From a checkpoint of a small transformer trained on Wikipedia.
Size: 10 layers, width 192, vocabulary 7372, 6.91M parameters.
Each number is 500 + 40 x the weight over its row's rms, rounded and kept within 0 to 999. Layers, rows and columns count from 0. Numbers have three digits each. The size before them is the row's rms in percent of the matrix's.

# gate: layer 2 MLP gate, 448x192, rms 0.0733, rows 256-277, columns 96-191
# up: layer 2 MLP up, 448x192, rms 0.0615, rows 256-276, columns 96-191
# down: layer 2 MLP down (transposed), 448x192, rms 0.0638, rows 256-276, columns 96-191
gate256 101:516516553436470537471478468542475564565436607516492548402491503493531600488435495532494482529497497468485493503518560495463538479527521475492525470471546407571484550476472547564487483545511495535469549517510438480531496428539501421497467456563482510509559617522531479558453494478493499490
up256 104:425471495542533495528491564517522529517455489454547550519510594490518488458476419506542529528531500497516499487424526466552551546454574467550470485515526472559466542501509489454502491518512419563546529477461517417512490495481527462501538534508533494468481484477464534535454532532538509541
down256 100:490554457490515485523490517441426500436503503465497460522500411522521486513501497492473497484513424497526506445533509535524534476564477519513510553440467480495548503497478421478480420489460530520520429544489530538526529568536510526527508481469526522425465497386559430502629450504508482468
gate257 101:468495471538422531451503448481560475551465517532526480508482547469530478515489381531475521533474449556482462473498472502539537494494546579486523551544521494551532563546496459513544474521506498561540531525504534494536497517535541458463533495498499530478491542490510471484435480434564448507
up257 099:533488518499455515499510471510568527488538444511536547494544578548487446487554516471492460452453539431477492481451498511509526595535410543485563492572464496540531516432472525546494484463514511445450485553546570468465438534430500502450531493593416450498461514501479504477462548538541515412
down257 098:472502496451442472481429469516499486496546548444478464487447497531571481505476448499519546554493457538472496484455463497439460477486463546439545536500500521459590466529536491474477493517534505506500609524440524541463553599539432471443515455463534539504488554480534474510480513534560504463
gate258 103:477480588552531408521496503521513444497551563566427424527536551456513492501499496535512489492526552467428522522536497430480529527503539517537514469530439456493452515524541471447421581492459548479474527431497545555540508508528529554486456558495492445541536508468468511444472500466379584560
up258 106:486542469504507462490522537560491512504609501537506550582536526568510447532524498488517573556452486599493460524542470540494528493547508522518486462488507488540557426521545475483440432500502465510505501492507405467436559432536438476515574545517544540501508556555555533481424526522552551540
down258 104:436514487565487504481491505543513497490494565459511441532465545580490512502434423479540496496464539478461494455557457474466456555488443540534487519480497511497477529460467472518519507481521482428591453475561487471430420489445540511523484454460453491544496509577475537501506493464491549472
gate259 099:501470496559512480521468420554501451485537534480491426449519472454523540516563515516500516443444568427505464524533485441490548456438502414512523527470504463498527518505457557508433538481510464488458538455603528434516500550534482475487502575534532460497508632470535440532477569452547526501
up259 091:525410437535532453472523487513586479470537534477525522451537550569487491529504501547452534470524463497461463522479441555587447427423467469490447500455433519537496503534416483500456462498466454542524491523509484471544503464508476537472394405481478471542476563543462535503449538462490547533
down259 094:576566456596482417449478502513507502495516526511495499576576507525475500525478509510530540513499539447516532498503411417535505496519500532484518520404413510475561456536518468510466525518536511504429523477501505537548504496498463527552504578473528510477526456450438475505497450496526414522
gate260 098:477525504524531491514435470465501521519509459486421505481589433464440476497504520459508521546552414514479490470509563503496496518463494603469479498535491496484578554515524491520522523536545488518496527529482560522595506405525551505445520467533550489521490491565505476487473438453464476474
up260 107:525547507504540450480481528501512458518514514543507551603478510452502532556529543461507516502517381481445498526485525478574482488534479541483484512455505452472518457527516466464486516496480468532441553568554546506468546478490582549501501492451503497617466476501523481456512511484466509475
down260 106:510478390527487522453553487577546564526505543488496463429505525491446539461484447578428551500548543539506438510485487523458426516452505491536428466493458510514445491500482502487542470501466526466522518447529457494578527555458486529559392409508474482479582570500450525456402526453443490484
gate261 103:516496479501506569526451528518504547467425514473549505459565476493554482453528508470487531486405530530560431516526474533488579466554553446391470538464481497529468486526435538562461374507486466428439469536482526407461515506506467510538502486514501476486517514543527517596471486494570510498
up261 102:496599480500599508553555500467508432529570529547546433431416518525530503444513439563525488445524555468515493471445492456475466492434539491473507459443460504463525522532519535489514504563476503547447531507518442575485489527503469505504488517530542530460475467432490514513461539503503434504
down261 098:529502488380493543541482521488468543460524527473488509482461496471504513580476548564469485526535520473501539520522520562493524489518446523511467426521534592540492454546433550527406539499502445446544497540573442514486546548523467539588502551475526525511555527563477497469535475566488418466
gate262 108:510487544488480509486559440527482528553477479534454487509456430527442456511471439530494462575489463490535452493472510520547483513490487499494482464426545493544486436518546525524496468462506562433459527453517529445551570485554519520446476537510489487460508540540476450494596475483546480406
up262 104:521472467477560437409440443558574513541408519455486478465499508423422489477513486518553523467533505541407474399513502530337449497540463486554522508515507602509508482446545490488484494479543524543510487580471526539480557449501458475462493494478519517495509469487447488485487487506519560469
down262 106:475495493558452475565518543476520521465479545588526461497545566524485523501406537558465505535534584442531490532459501414546531484499475537495474493536479482465501489549461554450434561510532440521477527472560472503503438471489476529537372511504533521544475490512478592481457550482507426427
gate263 105:429503577521542473512455475501464413532488524550436504454370542464474481531469486573527499485513467497517473542550607509519529510493534549454498479500444468536474513520532460436487513526497552517617459432542494448468464566504486462465465468523495458457496570499464553511488522483629548508
up263 102:465529560478544526543544505509493478583487484465489537516555506507477454509477519541455534384488540453468467476488516471451483515501428514523572465495502548469567522541474522510508418499480539480434539441443490472458443466468508423559479448547524487547441414578499495400512510474492513549
down263 098:521460507564452474494484488545520493496477539460554518451457553499477553467551412483485426550506457541498488541535467610516463421489574475501554571420515508480465529505490485469479560485529549464468443530513560486506465572489523532501516503538440483479521571513470483573443569564472522472
gate264 103:435560520544538517489458428564474544467478585480508420520451521513539541497442492556465484487481429486448539492532466438454540559479523474512454526466586551476480544520505509519505456510515518548436574476465513529455514523505445507472506568543595415515527526501559573492498471466523411513
up264 100:542488500526526566488495543486466539496492431470519470508519505573498486515482546466503504490515496481460590620570469530539487536471499477502526582535502451481473492466446481539489585511605556570500535466451593446522520526507506495489542531428487569519562569449535470490498553524454502462
down264 092:450529522523516501460530435525492487461507528494514506430471526530505584459543529531521507414482527516486443566486518433453504482516532461531507531515536477493477526485541514474620472424476501467476472514512482554543542594475529496448548520469480511452475493474539518568465569448527491454
gate265 110:582528521461478532522474553533554556523531610525497532385486483485487522543501426565457494499475541540539534434509491567478489545489616483582520535506518524569531489461461524532428551472576500553546538528612492527520503519510536570440530530501469497493478543428558478467445524458499514508
up265 110:518536472569500527562487545494445527503564441507521530482495470426476474503476513490534467558523412564524463482550492545536429475520480519480499480499587477490425520522494510536466584471466513468548493473536414475533486477462539595453524473527467481490439481422566525510625450536488425517
down265 108:513470527520494493461472442531540522475490502519422491513507540475537567495519456508467460505437616502502485545445483505479546506498448517523517519568487535479571499484502567537614479551469527549510552578489513535441521499443515523453497532501491546475454499559520477475528512502494499501
gate266 096:478563500555520483560446456521487495475433548519515468556473495527519516533468505468480460525475464477475494514489483444442510559470450531441429524386542452501446487533404464513547457453483450508457542449465537505454433473542450456436539527489499531527562470484510481515548528505522516425
up266 095:525573485510531455442584499458510513490516513462397523473616477529531520448487477439547491464489504478491540521529484480514481454492468438510531508523501511462533488467518522505571540475518434516518506473458580474516472510528469472520549519582517579611508557487511523532455462408504507506
down266 096:560489483534550523524492493488553455478497526536458444477454519560482498535436439470532499485504536537477521532453429488478510458545495535527546494536504504523494556473462536507478450472500542543532456428479513554492500479455493554531523493504511495468516527537475533456530549547487543524
gate267 092:508534558513535442531545496424524454515474478535433468482475533479496540481602456514527454384541497513511512503551493503497491450554513508571504466605504437506436543410582523481529480543529527525471478520590471424538473567518477488477533508538489450482530607456504538601512522458455572450
up267 103:443566516516485477467546470437541475519473467549455528507448539522457465491444448549470487521545500497545539586496467516570380509516549490524518518532468485509545551471505478457514550525451424560520501512453522426546465516497517490483549513489449538514554525460494496497445474450515553502
down267 098:469486457500499470482527503598482519460558530444628517542555537493499520457498502462500540504483516518531497475501491448487492501464473540475474546492466502487450399455494452484523415505474542478480482510492532521523436469507556485555457465532470494499543535515483486400560467532522491516
gate268 096:508506582454510489501475515545504540528558517495509462530509473517510535481475483494579485427515496445462447499595548516466457533574498499440469552508453476521479558466483478518484500568546455471523507530431413447439479482476468491400510473541502534534518528528470472522541485512512482480
up268 098:550522515527457476505595514524457513539474465485483571492517562546474434514484487458484504485542551513570474537474482505492572465490492432553492460484445491475564498537522429617485513513526507523544497494493447490511482473452513478490447518531446532477509496567508517485491576485544491460
down268 098:501524491533477499477498517433538500524515558532495553476485472536509480517542461487499568567515462537587492462473521503457567467405528509448481480543501551467493497578533553546443450521506567510523526450518484505466516509554420554459555508500485509497493499411508468456442531487522541468
gate269 101:499494464463495500492442508468551487536462470579515539475514603496531418505528521515405417549564509535545438498514518481519453471501436486570517569459560478438446565530550495427520526510492528471534523457549470522545599464544426574476464471463497555514516497495499538520483531531514522445
up269 099:547501472535429515597519549507527494529536474520529543538474528508531487511468416538532536495557465521495438589554490590516499531510516478531483514467511486529474418525475479597488523466452510482509509510494556488492500569513489510483550552503508404488459494457447544476533483500534434497
down269 100:487516496469537510463466482459396504488472620524503454525565520451455487515501518506476489459369508462453484414497529434436491502462513529493476504483528503498405500473502569419537469544575511493496466534456495488492456485485512469546495549514511574466463502429579459460532496496420562418
gate270 094:541428490537494624447470478507549470482407528500440505481503537498497489427447484496501411475465528500473516496506462489564490480479482556516515470463511490527475492500482449433531514464522511510502521552513496533443525522517538563466485535430456556485575478457448553555522484575521528493
up270 097:494492462547567556488470559559497492512544480560496510563497534490459430495452482511497506496433479500497470548488434539501499421569522516506481494493538477558419496559445511450437472479481484582488457471590521543480511491426497559486500498502532519498532479487461425504470470540418560575
down270 095:543574567472538472519522501484561511435507487506528533423502480508515440467442564514540564493420521493585487501453501506546523560470520507435492508513538536544485443456542456450494568545579571455502490560454503470572489503497473435478457451521436506476530424480444482477474495441497494456
gate271 095:422515546535447513500437456478525471546427550511444486449481514528490493457521465509528560516550516519548522470518486491482466479434534482551502616493455521518469481490440470510492524548429462466491597504456486521482472400520572451504483565552556520447459481492468590516406486528550514514
up271 101:487464490539491529507577532492479529579495426442460499409537486456566562503602525441545511454540527539568563513463513469521580417469420482479516478535511532522496522448520546530488455431502486551456543482484494470494471548550549478505460582530501485526521440441485549473526520516489470472
down271 100:472511496513438566456525527538428541467499586534480455529532507485444533608551488529483451517474486464459475555406432538513503491560487532545459466386407505501538516462499540476471505539476529499537503477461553516516488570513508490457438477456505492530428502503534516498548553510490573494
gate272 111:519539478441485475486429491531519509543519539454545483489549463470552532466583480501480530608527559483579439484492538536461525528517497435515479546536497507520471613533473540477457451475563468497510476504557437479559534488485442479464463483495456439486434546511443500545531471503502510520
up272 112:547482471380486494445460433502549428489506517500510555514475545491458464546436470502478462514496570621442554514465497508548473466492519533507478541518544497447492531499518541497534518503492462525497514531501489454536559487414537453505569466565487482530546572498527549458433484512533465436
down272 110:463515484543471483509525564517475527502498528457560506519461492461526475566426544530491491513532447461507475535518487508438459473531477492566468452412401517591423501518487520451470494513477479529456491443474557488475443534563481536439432561508533522445484424496455444464516545437501485524
gate273 103:448485536532485482503468507457486485475548562467590419493535470517456502528510418552526451455485469507495532537538582571484509481506575540520484465526477545514580484483472503444496503521527489511540499447479523516522506434530566481450470495478549519513443571512459542477459447531533538534
up273 101:572520458502431512526513478465462510533544546546508526498497551486481490508534435439514527544498456393466565489515457545488468505470478525440531513520437543481547566480453492512513535510592548453519514473543468535531459521501582528515508507518442524518502483590499435463546532573504494501
down273 106:447505531463572528484553500569522425453526521447476552454458484542579510508542465530589550502492489541550497503518518538515531527515552422477472450514582510446490458513532423434563475495469539528467457518455501493542480520506490429546524547451547486485510555485485462520417484487501505491
gate274 097:500538500466507476516397524499556466499526546473551476481482468504442529489471493522558567563495513507557502543554517530497478549548481514482471538530542472482460564439429485469520519496501488450536535501511476394502532511539539496439429494577546545522471585529543551531438579581469526460
up274 106:463455524468481459500517482485610523548427459452520494544481487445451468543550537568508512582528497522488472511507475516511578498478555478505573474499529514484481489491542454539513565527501536492572510553516518420566474507427523558460507473577472449478499477481522550474542507492553524478
down274 106:518487459564421549516491533487511491485459475580420568537517520504497552421511549505533489449484500506527540500450518461435558491487474535491486511488421461483539475527529482505544506484439496550539483564472484490465434443491518512501599475486535518479571466509527465480539505487515495526
gate275 107:522526534474535509600495477436541422489555513511511540468526448443455470515562524559429429508516550476548473477490548498500528575556520502439455552465513516507535568447531512489459492486511524492537489521529528514561461520483530477478435431487542502434508459466483441511537510423489533481
up275 105:590516542555524526471519560485577507505498493561441445506461522481545511501495473480484414494513569447470476496515561464533395501489449491449543551469532442504490489528499436442436464565477534506492504493433466419478532434545531558499519528557491486543516479483429538542517531535566431447
down275 103:477512541507485485538398440516547524571552523420512590475470472508504527500480471469495513510435472493519509579490492545492536521613517507495542537494480550502491577573512625499475482514566546525517479528514546588530499531475489532511472474562521566538473520491454537475533556503502559522
gate276 082:463524541551526447471527523528498491486407535460502521465530524549480539531405533465518573570524506489461484508489474460414535552457475531493502480490458506469506488536539506514565505518515509497461426460480575557500492546501519569569550524621460533531516485485505486485572459477512575556
up276 094:580530513471567597590485480415509479509532425485491525553437462485522516516568590491543446544564457504524523508491548510491487454494543534474549521557599521548543483439578514429469437468543490476521533473542520549503516451522467450501468519527476438476436438515505549542492580492486544443
down276 093:536486496486543458459454572527478489444522599497574492530497515485461472478490540545467552525523520529513442525449444497552548401505485485447457512420518454498495467469512474456493542437530500495473473490545446499474499540472406481523577478503411562478502520572500540477510486447493497524
gate277 099:485474544528509495430436507482551552463466515581506507519585453532550486406552459555496542529524528537484546571487530434469531508450449491531478497455473466462571531477532538434515519535469482508442531527519528546492477474500496435471525453441518558482393494552522572533411444413491500554